config.toml
n_head = 2
head_dim = 32
activation = "geglu"
norm_eps = 1e-06
attn_scale = 0.177
extras = ["capped logits"]
init = "uniform"
init_std_o = 0.0145
beta1 = 0.93
lr_head = 0.0281
warmup_steps = 200
final_lr_fraction = 0.1
seq_len = 512
doc_mask = false
dataset = "wikipedia_en"
Each number is 128 + 32 x the weight over its row's rms, rounded and kept within 0 to 255. Layers, rows and columns count from 0. The size above them is the row's rms in percent of the matrix's.

# layer 4 attention query, 64x64, rms 0.169, rows 0-31, columns 0-63
size [111 104 111  86 109 103  85  98 109  73 130 124  95 114 106 102 109 101  81 110 100  93 111  94 103 124 104 106 102 104 112  89]
[[ 94 149 106  67 163 152 136 152 144 106 131 143  96  79 142 161 136 182 152 153  48  99 160  97 151 123 128 142 119 113 116 109 108 125 127 105 140 179 163 155  82 114 128 168 130 148 125  79 170 136 191  89 121  58  57  84 108 102  82 126 167 122 116 138]
 [128 125 171 136 159 130 127  95  40 129 121 135 174 171 111 105 120 127 183 119  78  98  75 120 147 118  94 115  65 136 161 167 165 146 122 143 164 103 152 103 173 182 124 109 161  55 154 124 138 121 123 160 146 125 203 153 135 164 122 109 186 133 108 123]
 [ 59 142 129 152  95 105 146 124 118 138  79 112 118  85 168 163 158 144  93 129  72 150 161  86 143 105 143 134 114 107  81  52  77 115 155 182 108 125 125 159 115  94 158 111 158 167  88 102 138 175 165 141 147 119 115 126 107 176 117  98  56  95  80 129]
 [144 112 110 102 123 123  81 105 112 100 108 130 122 164 102  85  64 106 128 110 107 123 126 173 130 190 113 168  74 127 103 142 130 146 127 150 211  93 157 118 161 134 111 143 101 142 162 162 136 143  88  47 137 147 196 154 127 182  69 151 132 137 111  74]
 [208 202 142 150 114 116  64  85 142 113 130  73 170 135 161  90  96 156 120 166 135 109  94 154 137  59 152 112 180 194 171 138 139 157 130  96 141 172 127 152 149 120 144 105  75 172 106 140 150 155 117 173 145 124 112 100 138 120 122 100  96 118 145 118]
 [142 152 161 113 127 144 130 135  92 109 161 133  99 132 151 148 130 151 153 155 103 146 170 142 109 149 138 146 180 104  93  67 108  72 143  96 134 116 133 172 128 162 118 160 140  62 216  45 100 151  86 124 165 108  75 113 168 127 139 113 138 164 195 137]
 [146 103  78 135 102 133 146 156 126  88 133 121 126 140 185 104 119 123 200 109 173 139 172 114 101  76 135 141 182 139 113 117 123 138  96 165 181  75 143 172 138 110 113 206 148  68 127  83 157 109 128 111 126 133 142  97 104 130 157 189 113 141  50 117]
 [134 113 117 102 144 174 120 199 161 135  93 171  96 148 110 148 149 111 114 124 160 149 110 116 210  85 124 224 111  85 112 130  92 163 136 150 140  98 120 141 109 153  89 114 175 171 139 173 172 118 124 170 123 150 162 109 112 157 177 128  96 124  75  94]
 [157 108 106 114 154 124 112 149 162 133 177 182 103 158 193 174 151  99 117  94 139 125 129 204 156 135 151  96  90  97 125  89 142  69 154 149 135 149 136  88 194 145 130 139 161  87 203 126 136 146 113 103 103  95  84 117  82 140 119 160 139 172 174 150]
 [176 109  82 101  39  92  84 135 120 199 101 121 156  95 156 140 101 125 131 148  72 160 108 205  89  95 144 109 111  97 156  98 111 132 105 130  74  80 132 121 127  94 137 162 133 134 122 130 116 138 110 113  79 142  87 163 157 141 114 146 106  66 168 135]
 [ 70 100  98 155 143 148 178 135  92 103 149 107  88 109 148 165 141  82 133 136 104 146 191 138 154 131 127 103 100 135 119 113  82  63 152 150 124 106 105 168 117 100 138 197 141 146 146  56 135 160 192 123  97  86  75 147 127 161  66  96 135 154 140 107]
 [162 123 145 157  67 166 146 109  81 141 131 101 161 211 139 150 109 109 107 109 161 174  92 133 134 133 118 114 183 105 120 139 127 179 148 162  95 102 127  86 157 125 138 114 146 119 161 153 113 123 129 143  87 173 176 204  94 142  78  80 128 146 179  72]
 [153 123 145 159 179  97 133 109 165 120 136 139 157 178 156 168  98 129  97 138  93 130 173 137  94 168 142 156  76 103 103 112 118 117  86 117 137 133 172 146  84 155  63 153 143  73 161  96 132 231 155 190 123 130 170 145 104  74 127 120 111 141 146 127]
 [ 95 175  88  74 161 134 129 112 106  99 154 149  99 118  94 155 185 158 116 151  54 149 136 133  86 105 158 109 158 172 143  82 159 141 135 152 138 164 145 135 110 101  76 137 150  89 146 118 152 106  69  86  93  49  90 126 128  91 137 160  77 160 116 115]
 [ 88 204 141 146  89 165 171 121 161  90 119 140  81  88 156 133 111 170 128 105 135 148 126 147 151  91 130 123 168 100 149  60 115  86 161 133  74 152 126 149 126 152 131 127 113  97  97  49  94 138 138 101 144 107 146 164 122 111 133 129 164  31  95 150]
 [221 177 150 112  96 129 123 102 112 153  92 126  51 104 100 156 107 130 159 200 184 141 148 182 112 138 130 156  84 111 119 169 120 127  98 120  85 171 153 103  87 113 165 107 114 126 139 127 144 143 120 137 141  83 154 123 124 122  49 157  93 159 114 122]
 [ 58 138 119  95 132 136 133 130 137 123 115 147  72  85 123 144 148 180 123 126  35 145 167 106 147 125 112 142 128 128 101  67 105 107 112 122 142 152 143 155  89  88 163 135 119 133 107  63 195 161 188 141  97  60  77  95 121 133  99 110 137 119 114 166]
 [ 74 105  96 162 127  84 158 130 124 168 160 104  59 133 101 148 123 141  92  62  87 142 141 102 147 120 131  64 143  65 112  95 100  79 154 145 128  96 109 180 131 123 170 123 144 129  96  79 170 161 168 131  66  97 161 126 135 140 143  88  82 110 143 136]
 [145  73 151 149 187 176 199 120 100 125 175 131  84 149 113 121 143 135 187 146  97 109 121 147 149  82 116  95 149 102 147 140 168 104 130  83 191 107 135 152 128 131 144 135 214  93  78  89 123 153 118 122 140  49 125 153 117 165 127 147 107 127 159 140]
 [142  68 127 158 167 160 197 157 171  91 185 145 159 159 136 175 162  65 169  67 134 115 139 138 120  80 107 157 144 151 124 128 124 112 110 117 111 174 138 184 112  95 187 149 121 180 137 171  98 101 133 164  81 110 128 152 127 134 136 129 137 105 141 184]
 [122  83 142 109 109 113 161 177 104 148 141 161 119 129 115 116 186  93 126  87  72 169 103 134 169 160  90  96  96 168  89 133  94  68 165 135 129 104  80 131  79 112 113 145 211 150 138 165 108 167 150  94  83 151 133 101 109 185  94 140 151 129 117  91]
 [126 157 147 164  78  93 116 132 148  85 129  85 170 162 129  63 104 104 123 123 174  76 103  72 146 167 101 140 147  77 142 143 131 160  85 125 134 143  88 106 198 155 137 141 193 149  97 101 136 102 112 118 134 157 148 123 150  86  91  52 109 170 131 103]
 [123 115 105 133  76 168 154 132  87 220 139 111  94 150 166 119 164 126 152  86 140 171 218 112 160 201 119 147 143 159 124 112 121 121 150 164 114  97  97 154 103 126 155 136 175 147 117 130 162 142 155  75  68 126 129 151 110 144 119 128 143 124 178 177]
 [125 143 160 152  95 113 132 107  81 158 128 127 134 192 149  51 107 124 157 103 150 116  69 144 160  98 118 138 126 112 179 188  97 160 106 123  83  91 131 129 143 117  84 131  93 118 110 100  64  61 108 141 177 122 178 147 134 124 193 180 117 120  97 103]
 [ 88 157 123 116 118 132  90 114  69 118 136 148 109 155 152 104 127 110 120  79  89 184 144 129 111 192  72  81 122 116  69 116  61 136 173 120 131  95 161 107 112  63 161 133  68 149 139 171 136 176 174  94 104 142 126 119  76 134 143 120 177 145 105 136]
 [158  70  97 164 104  77  81 116 115 107 155 136 166 148 123 107  77 123 136 147 171 100 116 141  99  67 152  84 134 147 167 153 132 128 107 121  79 136  97 127 166 176 125  87 150 171 130 136  82 114 100 128 188 137 215 121  77 119 152  76 166 134 108 127]
 [174 118 108 118 124 141 127 141 128 136  97  83 183  87 130 113 117 182 113  88 154  48 148 118 110 124 115 107 149 122 117 153 206 190 186 161 123 153 124  97 114 153  94  80 145 127 148  57 118 146 177 120 161 151 184  79 138 124 116 157 172 117 109 135]
 [128  93 173  80 133 111 125 113  85 117 118 210 101  83 153 139  94  80 108  74  79 175 163 127 129 140 123 155  95 190 144 120 107 129 128 177 139 113 122 132 152 168 132 156 167 166 108 100 136 167 148  57  74 101 105 178 133 167  97 140 112 166 123 128]
 [ 95 146 196 118  91 120  94 104 129 138 156 130 111  87  97 125 121 189  81 115  83 166 135 150 157  91  71 160  49 114 144 148 158 129 112 112 156 140  75  81 132 101 101 128  95 131 106  67 175 113 121 132 121 118 137 140  47  86 145 142 138 166 164 116]
 [127 142 161 172 190 155 100 125 114 109 136 111 177 152 180 116 154 116 158 152 173 193 150  91 140  90 158 104 121 161 185 113 152 137 202 128  80 121  90 121 126 168 144  83 148 102 132 102 115 116 105 157 163 146 158 108 159 107  82  85  70 129 149 179]
 [136 127 104 189 114 121 186 181 148 118 119 128 158 134 123 131 158 133 139  23 114 136 151 165 152 100  90 185 126  92 158 145 166 141 171 146 103 129 175 169 156  70 112 127 168 134 113 167 137 174 134 103  78 105  89  97 120 154  86 120 142 124  83 161]
 [ 83 197 173 150  90 133 116 122 125 123 127 197 111 139 128 127 105 170 126 133  83 110 132 171 162 128 145 165 165 108  64 123 105 141 110  88 115 103 131  77 104 111 131 130 189 158 157  54  99  92 136 153  76 148 163 106 137 131 107 108 185 110  83 175]]
# layer 4 attention key, 64x64, rms 0.182, rows 0-31, columns 0-63
size [ 73  99  87  84  91  93 106 114  94 141 124 123  84 104  92  88 127 100 112  98 108 122  71  91 119  92 121  88  91  92  93  80]
[[162 144 195 169 116 172 131 116 124 115 174 132 146 147 110  40 114 132 139 169 158 120  67 181  91 111 129 113 140 134 136 128 109 114 142  90 109 149 100 137 154 133  88 122  90 115 154 134  46 139  85 155 137 127 131 167  55  78 151 117 173 166 167 114]
 [153 110 113 109  95 129 115 111 134 132 113 111 145 127 208 113  82 141 102 139 113 129  44 117 105 143 142 109 175 108 181 116  86 148 102  93  25 138 163 113 118 130 125 124 131 182 139 174 103 138 152 149 153 143 156 115  63 146 147 117 172 111 175 183]
 [135  54 171  94 182 146 103 151 156 116 133 165 101 118 151 129 132 142 120  96 157 144 127  81 130 173 155 118 106 140 131  70 110 119 108 127 153 178  99 126 117 202 107 203 163  92  99  99 144 114 174 192 129  71  91  92 131 150 118 121 157 138 178 139]
 [117  99 129  91 126  93  81 140 137 140 131 179  93 126  98 119 130 107  92 138 115 100 167 134 125  95 170  56 130 104 107 132 173 105 165 156 136 183 105 112 127 148 171  87 186 109  83  66 146 119 208 121 114 131 103 159 167  78 142  53 125 113 124 148]
 [ 82 117 129 175 110 122 134 155 125 166  94 146 124 220 173  83  98  89 105 172 122 161 129 134 109 140 123  89 175  91  63 126 106  96  90 109 115  98 151  99 162 154 121 135 196  86 166 171 125 107 147  95 145 137 156 170 101 132  79  96 163 150 150 116]
 [184 130 115 203 109 115 137  97 169 115 122  87 104  70  83  78 163 131 129  77 106 100  91 130 136 180  95  83  89 175 159 162 112 156 123  83 147 115 145 121 125 199 120 159 160 121 118 141 119 156 121 116  67 150 157 113  58 166 143 143 132 125 110 121]
 [124 127 131 122 153  86 119 149 139  80 105 166 109 112 116 129 172 116  69 124  71 117 146 139 170 155 152  86  65 105 135  62 120  50  95  93 134 155 129 118 110 118 143 141 125 101 113 109 161 155  72 102 148 128 102 180 103 128  94 140 116 148 200 203]
 [173 146 104 178  69  91 121 109 134 122 100 108 223 144 133  93 121 151 151 158 103 122  76 118  66 123 128 134 118 170 171 146  99 102 136 142 124 122 132  99 118 145 118 129  31 161 152 119 119  87 118 102 143 127 163  88  80 123 124  62 143 175 113 107]
 [137 113 110  94 133 103 154 180  74 125 121 156  39 122 109 133 138  82  96 114  82 124 143 129 102 145 129 121 143 125 143 156  96  96  87 192 119  73 174 180 102  60 125 171 124 153 162 192 142 162  77 146 112 101 119 176 148 104 110 133 163 123 125 150]
 [124 120 123 152  77  93 145 126 124 134 100 142 133 199  98  83 100 184 128 109 159 148  50  90 132 109  85 161 175 121 164 167 125 126 178 119  76 123 133  96 148 149 116 100  93 166 128 170  79 133 155 148 130 163 167 145  79  98 152  75 191 124 117 121]
 [123 130 151 110  57 117 144  76 122 170 133  84 202 164 123 108  85 117 137 134 130 138  62 117  97 100 102 157 185  87 158 133 126 159 158 108  91 153 137 133 143 149 115  82 130 141 112 179  84 117 136 182 137 150 167 173  61 119 123  83 165 101 161 147]
 [ 56 121 118 168 164 138  69 157 168 145 127 115  59  74 122 147 175 125 148 149 123 137 171  92 136 176 132 143 108 184  97  90 105 141 130 129 172 123 134 132  90 139 137 158 103 108  94 112 173 102 138  94 109  96  80  94 187 170 147 155 116  63 105 120]
 [153 182 106  79  87 134  85 142  70 104  86 111 104 106 145 125 186  91 130 152 122  79 100 129 160 122  61 116 188 111 147 168 107  94 148 132  87 155 143 105 160  83 171 132 119  75 133 170  61  93 117  88 162 110 119 152 133 115 163 151 156 152 129 120]
 [193 130 192 155 112  90 153 153 129  98 180  90 150 133 128  77 126  86 136 165 174 113 121 153 153 123 101 156  56 100 153 159  83 118 141  94 120  64 149 116 121 148 140 102 117 139 132 130  73 140 122 134 206 134 168  95  98  89 147  99 154 154 175 149]
 [ 97 100 109  87 159 133 171  87 110 141 126 130 105 102 108 171 120  89 139 180  80 100 117  95  94 124 183 172  95 132 121 157 142 175  86 114 163  83 122  86 120 115 111  64 167 190 129 121  94 109 115 156 166 127 112 161 175 137 190 106  78 121 154  85]
 [ 64 157 138 108 118 121 163 109 127  94 182 149 110 134 115  97  62 102 123 147 104 115 102 104 136 150 136 116  85 100 136 160 115 106 147 108 104 120 167 233 124  98  75 173 158 155 139  73  95 101 148 135 165 108  68 125  97 108 163 154 184 151 112 104]
 [ 68 112 112  73 165 133 104 169 146 122 111 127  84  78 137 209 154 140 128  90  92 103 190  94 120 123 136 123 117 115  84  90 151 149 139 151 145 153 144 137  72  73 163 134 122 108 109 100 194 140 159 108  99 104 120 122 179 167 122 148  87  88  77 143]
 [163 167 124 119  89  80 134 105  77  94 134 121 175 141  96  88 100 107  96 117 107 152 128  85 130 197  86 144 151 140 155 125  80 121 125 146 111  36 197 161 146 148 114 144 195  54 128 153 136 100  87 154 147 132 132 124 133 126 100 155 121 155 138 101]
 [114 100  96 199 187 197 119 149 147 140 139 139 110  74 157 139 116 123  75 162 140 124 107 106 136 124 169 112 158 148  49  82 147 137 170 136 163 146 103 108 132  98 115  88 167 112 150  96 153 147 128 134 103 126 107 149 229 154 131 125 145  88 118  89]
 [116 132 150 100 120  92 100 110 139  58 100 109  98  98  73  93  76 162 158 148 121  88  89 185 104 153 159 124 132 135 105 150 103 126  91 162 136 117 126 146 192 158 153 122 179  77  75 129 148 128 160 141 134 133 131 162 130 111 111 128 155 229 115 178]
 [125 143 120  99 131 123 142 104 136 135 129 133  71 152 163 186 129 112 106 157  95  98 205 148 117 106 153  69 116  84 110 142 147  94  63 107 136 154 183 151 178 157 161 192 162 156 192 133 171 131  97 144 154 109 112 183 149 122 171 116 117  81 150 123]
 [179 119 155 107  92  80 156 118  93 124 137 148 203 143 114 112  84 142 121 139 158 101  79 147 123  52 138  75 137 113 153 180 138  83 130 123 120 151 170 127 169  81 166  89  92 154 129 154 131 118 163 131 151 137 223 127 138 121 148 121 156 149 124 186]
 [ 64 147 189 141 159 140 162 164  89  47  90 195 163 141 135 168 176  58  93 128 104 101 155 123 136 115 125 120 161 134 114 136  96 112 121 108 112 121 103 102 105 161 135 131  77 181 148 133  79 108 126 151 158 164 130 101 108 182 126 143 169 172 141 130]
 [149  79 109 116 142 133 139 155 113  91 154  96 157  72  91 128 166 107 117 126 145  86 135 102 124 159  98 115 119 161 149  97 185 125 168  87 116 143  88 122  49 133 139 113 210 137  86 162 141 158 125 137 127 146 132 126 163 124  98  54 113  58  67 114]
 [164 141 138 146 119  93 135 136 145 205  94 101 118 174 119  94  90 159 146 122 113  90  69  95 170 127  68 177 154 162 183 106 128 155 150 147 114 132 121 142 179 131 100 137 117 128 131 157  60 125 157 137 124 173 191  93 108 142 107  47 150 150 156 127]
 [113 160 123  68 118 106 150 130 141 148  92  91 123  89  95 206 148  85 108  79  59 115 149  95 143 126  90 196 140  65 106 103 104 194 122 167 163 112 130 143  81 132 135 159 119 114 173 121 101 123 103 168  68 123 132 141 148 177 120 147 136 106 140 144]
 [125 124 129 200 148 116 130 114 150 136 111 124 142 154  96 171  80 168 165 145 154 132  61 134 139 124 108 167  96 109 189 150 162 118 171 136 101 142 128 116 158 117 133  72  79 131  68 166  75 125 179 116  86 132 180 188 127  98 118 108 189 146  91 117]
 [109 154  61 126  65 152 177 141 151 168 113  74 164 117  94 125 134 163 102 114 177 126 132 161 166  98 126 118 141  66  77  77 145 130  70  93 106 113 135  94  87 132 162 136 161  76 137 141 129  53 147  60 112 159 123 138 118 136 133 137 133  94 103 126]
 [227 116 124 148  96  80 150 107 106 150 125 118 138 130  94 134 119  70 136 168 171  71 134 160 123 180 159 146 160 165 172 111 123 125 154 114 124 124 156 130 171  91 114 130  90 110 179 163  98 135 158 111  92 163  61  79  87 121 139 160 119  78 106 148]
 [124  86 165  96  82 103 145 142 133 166 152  96 111 126 133 202 115 123 143  54 126 131 135 122  86 123 106  99 113  84  82  92 154  67 130 160 167 106 156 106 159 129 167 128 134 161  46  70 135 159 157 156 173 132 110 135 142 177 142 117 156 145 136  72]
 [ 72 138  77 120 114 128  99 119 110 161 151 156  96 104 142 140  67 166 148 180 147 171 139 108  93 161  93 129  65 169 140 103 156 117 140 120 147 125  71  99 111 153 140 129  64 142 170  55  69 155 151  72  83 132 173 142 108 143 112 152 138 147 109 150]
 [156 108  78 137 152 151 151 173 201 142 100  82 130  98 112 117  82 142  99 159  97  90 113  45 101 111 153  79  89 137 141 146 161 136 155 158  97 168 118 131 175 164 102  71  93 100 136 123 135 118 143  88 116 136 118 145 118 106 185 128  98  56 140  99]]
# layer 4 attention value, 64x64, rms 0.221, rows 0-20, columns 0-63
size [ 97  98  96  96 105 103 116  89 101 119  92  89 114 107 120 109  92 103 122  92 116]
[[ 83 158 153  62 102 110 103 142 129  95 107 165 106 125 133 146 114 169 148 108 193 112 111 167  83 142 186 132 172 162 163 118 134 145 128 130  90 159 158 119 112 160 204  96  88 166 111  92 117 110 118 160 149 122 137 113 110 102 174 119 201 116 148  58]
 [ 78 122 153 174 131 163 106 122 151 168 139 124 117 157 209 103 104 106  83  84 124  86  75 157 132 136 164 135 131  51 120 180 153 120 137 137 142 176  55  62 119 105 111 139 152 113  87 110 119 153 180 169 133 138 132 136 153 126  93 101 123  93  96 155]
 [ 72 155  92  80 146 123 146  72  82 129 126  68 109 106  59 101  99 140 125 121 189  94 165 183 103  88 121 127 137 174 152  96 147 115 181 162 157  45 194 123 147 112 128  95 134 162 118 119 122 106 125 147 125 101 120 158 153 147 112 128 135 121 126  80]
 [ 94 149  80 175 146 140 112 126 105 202 159 145 151 138 104 109  92 156 141  68 156  60 147 115 112 172 159 145 139 139 134 156  83 107 192  99 141 130 174 161  86 175 136 158 139  55 107 104 137 155 159 113 130 132 173 110 134 114 122 187 133 184 129 143]
 [148 171 104 152  97 144 135 148 161 101 166 104 106 115 100  67 121 132 135 133 131 220 164 117 133 198 177  96 103 135  86 120 120  93  88 146  58 149 110 174 150 168  75 137 104 113 166 165 143 172 102 121  77 136 135 143  75 108 149 152 100 140 140 121]
 [152 119 111 110 148 125 108  99 114 136 134 144 103  81 143 111 177 185 122 128  65 144 170  90 141 140  95 186  83  82 130 138  99  84 151 141 133 139 150  79 165 104 142 163 123  62 117 101  88 114 147 101  63 119 221 105 147 182 126 139 108 117 106 102]
 [118  89 108 109 145 145 154 104 123 161 127 134 121 162 159  86 125 141 120 151 147  68  98 126 139  72 121 145  78 124  95  88 146 164 180 101  68 144 158 108  73 147  90 120 114 136 169  92 103 105 132 138 143 142  60  98  81 183  50 103 136 143 172 174]
 [137 112 114 164 146 118 137 150  79 197 160  99  93 138 154 185  94 129 133  89 103 117 135 156 158 157  50 126 130 118 159 150 118 148  73 119 102 132 139 101  86  70 169 124 104 171 123  93  82  42 128  94 155 117 118 103 139 112  95 146 163 144  91 176]
 [192 112  91 142 179 134  92 137 140  68 155 120 182 144 180 146 137 184 108 132 138 106 197 102 174  62 108 144 169 152 159 100 137 184 137 153 115 119 173 166  91 144 141 127  96 134 109 120 141 143 120  72 149 114 124 125  80 136 135 143 156 109 171 185]
 [118 114 128 181 141 190 103  96 148  97 168 184 166 166 152 136 159 129 103  66 122 119 108 137 166 116 161  63 158 128 201 120 105  49 105 173 148 119 178 119  91 144 107 147 128 112  92 149 150 111 176  67 113 137 151 147 105 133 142 114 109 160 100 129]
 [161 108 127 166 127 151 136 157  94 138 225 135 146 148 154 128 149 106  71 164 137 158 153 175 183  78 104 120 155 120 148 124  96  90 145 118 146  78 111 139 195  59  99  94 110 139 141  78 173 127 121 132 148 158 186 177 101 131 125 101 122 125 119 161]
 [119 112 153 158 108 115 102 114 197 145 182 165 129  53 127 131 123 108 138 101  94 181 146 124 146 123 172 117 106 166 151 164 146 142  65 183 145 120  52 140 100  82 102 113 144 131  91 126  91 105 120 113  75 105 141 159 164 183 158 161 169 120 157 101]
 [ 64 134  86 120 128 144 134 159 110 138 174 106  88 149 137 166 112 168 105 134 116 118  76 180 159 179  51 149 173 125 128 126 101 117 151 123 186 117  84  78 196 119 100 118 114 104 119 119 140  82 106 168 169 130 147 115 121  70 111  97 101 124  88 178]
 [115 209  87 141 133  87 148 121  88 199 139 163 156 121 175 126 104 124 144 140 117 184 133  84 129 195 115 165 128 167  86 164  82 152 108 110 106 125 118 102 173  74 133 141 140 150 142 106 139  95 113 167 141 154 133  89 141 133 118 181 154 133 122  47]
 [146 110  88 113 112 139 164  92 150 117 155 173 132 101 115  92 147 111 125 141 113 136 138 143 158  84 111 158  48 102 169 182 217 179 157 129  66  64 109 123 110 113  79 127 134 121 129 120 108 107 166  83 124 165 113 148 146 153  89 160 107 158  70 131]
 [ 89 169 180 143 127 117 112  22 131 130 133 106  99 187 120 175 147 101 148 145 129 168 136  97  65 136 120 161 132 154  95 129 165 143  88 116  54 177 102 108 130 112 154 112 101 182 156 129 101 119  99 143  59 158 118 113 141 149 163 146 108 118 107 106]
 [101 147 137 109  62 161  92 130 177 101 176 192 111 143 107 122 129 155 172 159 131 112 129 113  84 127 114 194 108  70  99 150 143 103 145 144 148 125  63  90 131 104 145 148  75 105 103 105 124 155 165 129  82 118 188 124 114 110 146 115  83  62 169 102]
 [155 121 129  74 129 111 138  60  82 101  91 154  57  99 107  74 143 105 140  88 122 105 137 118 121 189  93 122  96 152 123  99 166 123  66 114 158  56  87 144 173 101 141  95 120 109 126 133 114 164  88 101 121 136 175 158 159 130 114 104  71 110 110  94]
 [ 97  93 146 125  95 132  77  95 119 124  85  94 110  83 163  71 158 156 197 118 134  75 134 121 119 176 158 202 156  93  97 132  91 154 144 118 145 191 101 157 132  98 135 113 181  68 126 141 122 121 168 100 151 120 148  94 102 131  89  77 134 104 165 125]
 [193 109 137  70 133 143 143 134 148 144 135 117 116 143 151 163 208 101 138 121 100 168  69 134  94 162  83 110 169 110  98 128 135 224  82 145 162 134  85  95 102  96 137  98  96 122 151 146 124 162 118  82 176 147 111 117 127  65 164 104 115 117 128 109]
 [ 93 150  65 135 175  91 199 123 123 114 164 154 129 132 121 103 142 134  82 135 105 107 144 120 113  65 106 196 122 152 137 150 130 132  94 136  90  94  41 121 187 124 182 113 102 179 162 109 116 144 109 197 140 160 107 134 118 122 100 154 162 147 143 103]]
# layer 4 attention output (transposed), 64x64, rms 0.185, rows 0-19, columns 0-63
size [101 114 101 106 115 112 129  89 108 130  97  99 118 110 122 114  92 105 123  87]
[[117 110 156 128 137 105 187 118 108  69 145 139 168 179 146 101  82  70 231 108 119  62 125 117 103 133 113  86 117  92 132 168 123  88  84 166 121 122 119 132 149  95 130 190 164 151 119 171 144 127  99 132 139 111 141 145 124 128 161 140 154 135 138 200]
 [148 144 116 117 176 160 137 124  98 165 167 123 138 145 135 152 172 135 104 117 174 116 131 129 146 100 125  78 120  53  91 120 134  95 154 155 150 127  92 213  90 174 111 119 148 168  58  88 119 161 147  78 185  76 114  92 106 149 102  75 124 109 143 146]
 [151  90 136 133 153 101 120 143 103  85 175 124 124 161  78 104 125 137 199 188 114 124 112 140 148 112 134 156 117  88 149 173 152 142 117 124 120 113 157 147  84  70 151 150 135 133 207 144 129 119  82 158 129 140 143 207 219 109  75 132 111 127 158 145]
 [104  68 108 135 128 137 139 130 140 158 180 133 148 184 142 100 143 106 115 124 103 187 147 120  97 140 169 112 180 104  62 136  96 101 147 123 165 128 219 152 140 175 149 145 170  98 142  99 110 132 152  81 102 142 131 122 214 128 125  97 190 107 140 141]
 [171 138 158 179  89 142 104 140 182 160 161 118  94 131 162 108 178  68 128 125 117 123 114 143 100 192 138 113 152 171  95  92 113  99 140  83 122  91 133 105 142 163 154 136 102 117 184 111 167 132 142 102 122 163  95 171  32 148 161 150 135 162 165  95]
 [133 121 122 107 111  73  28 126  94 159 101 129 120 129 131 124 118 123  81 153 112 175 141 135  78 109 103 147 111 127 138  97 137 101 112 183 205 118 145 118  63 139  90 101 143 127 153 120 116  89 170 102  90 173 137 135 145 124 156 149 107  51  73  90]
 [106 120 114 181 124 120 115 127 110  84 134 119 172 109 126 149 165 169 149 137 147 188 160 122 140 148 127 164 167 120 137  92 169  69 159 133  98  79 119 176  73 112 137 108 176 110 128 111  84 174 179 178 158  94  88  96 114 112  57 148 158 147 114 187]
 [131 175 119  53 119 152 100 150  79  98 104 126 154 146 131 177  84 162 100  95 136 156 105  67 137 160 167 144 111 124 137 138 127 148 127 152 138 110 156 168 140 113 137 130 169 133  80 156  48 170 100 110 130 147 150  55 194 148 105 135 149  60 138 125]
 [100 103  97 166 105 125 138 117 115  90  81 137 162 133 130 154 139 168 138 154  96 134 108  80 129  77 121 163 135 226 124  82  84 140 154 166  51 126 141 116 134  68 159 118 175  97 133 109 146 139 182 166 128 155 170 120 148 127 176 104 161  98 115  89]
 [131 113 114 162 142 218 167 202 124 136  99 102 124 131 144 143  67 108 107 176 123  75 104 128 124  76 100 135 155  68 109  89  91 111  94 119 119 188 141 159 142 145 157 113 148 127 147 100  85 148 176  86 124 113 144 154 141 149 180  78 144 126 111  84]
 [134 124 126 130 143 170 143 128  97 162  89 115  90 115 124 170 109 171  70 136 138 132 133 145 139 103  68 158 131 113 145 102 120 109 144 134  51 164 143 134 126 103 140 138 143  68  56 144 157 133 137 113 112 150 158 189 114 195  87  75  96  79 158  56]
 [178 130 130 115 152 167 112 123 131 173 143  87  71 111  90 146 194 117 113 128 130  83 125  76 113 149 155 139  83 103 114 156 177 194 138 136 166 144  76 126 104 112 111 122 125 122 127 154 152 115 101 132 144 140 140 148  96 125 245 122 154 105  97  65]
 [147 164 123  61 147 105 106 118 117  99 133 111 133 186 127 154  91 139  91 122 156 135 109 176 138 108 104 137 137 123 120 109  95 157 146 112 127 108 160 159 111 150 174 142 151 143  34 153 104 117  95  44 129 191 147 147 147 146  43 116  68 138 145 114]
 [149 132 139  63 131  91 115 128  98 144 133  85 107 154 131 115 159 139 106 113 117 195 194  37  62 176 155  92 101 142 173 173 121 121 138 132 199 108 150  90 197 122 122 140 139 163  92 122 135  91 125 114 139 148 133 119 104 161 121 145 151 121 116  85]
 [112 100  76 125 143 154 103 145  96 174 168  88 140 111 108 131 115 145  89 130 174 182  97 108 160  94 167 180 107  91 139 159 190 156 118 112 149 148 125 140  50 136 129  99 130  67 161 130 125 183 173 205 157  96 114 127  84 121 152 136  96 131 118 103]
 [158 185  77 133 124 107 131 175 141 122 115 137 161 123  83 113 157 129 161 148 141 114 116 102 111 172 104  93 111 119 191 119 197 117  52 124 194 154 133  78 150 111 150 164 142 169 108  85 144 144  89 130 127 129 119 104  67 157  92 191 148 129  77 127]
 [121 115  98  61 143  60 153 114 108 137 151  58 145 110 122  98 169  79 146 143 131 106 104 183 152 141  68  94 131  84  83 116 154 126  63 154 164 164 123 105  85 155 120 129 111 143 119 119 151  94 145 120  95 158 119 151  68 171 181 106 111  83 109 109]
 [135 161 155 102 120 120 107 124 115 115 147 122 115 115  80  67 135 125 105 152 207 131 119 157 152 116 113 171 130 146 120 124 145 151  77 160 155 156  92  89 103  97  90 160 121 154 198 128 199  82 129 134 130 141  83 151 179 109 100 156  48 165 160  82]
 [129  85 116  86  91  85 150 111 106 124 142 145 130 172 150  76 146 141 131 125 162 120 182 144 142 157 121 114 121 126  94  42 122  79 109 141 119 119  72 123  77 120  80 123 138 142 113  82 142 103 157  99 138 105 102  72 184  98 197 122 161 105 182 182]
 [114 197 142  77 141 107 105 113  96 107  67 127 163 160 137 105 125 137  59 155 184  98 126 104 173 145 121  74 135 158 118 120  91 161 111  90 105 181 106 120 136  90 122  91  93 152  92 189 161 148 139 123 174 128  83  90 103 120 121 131  72 182 132 121]]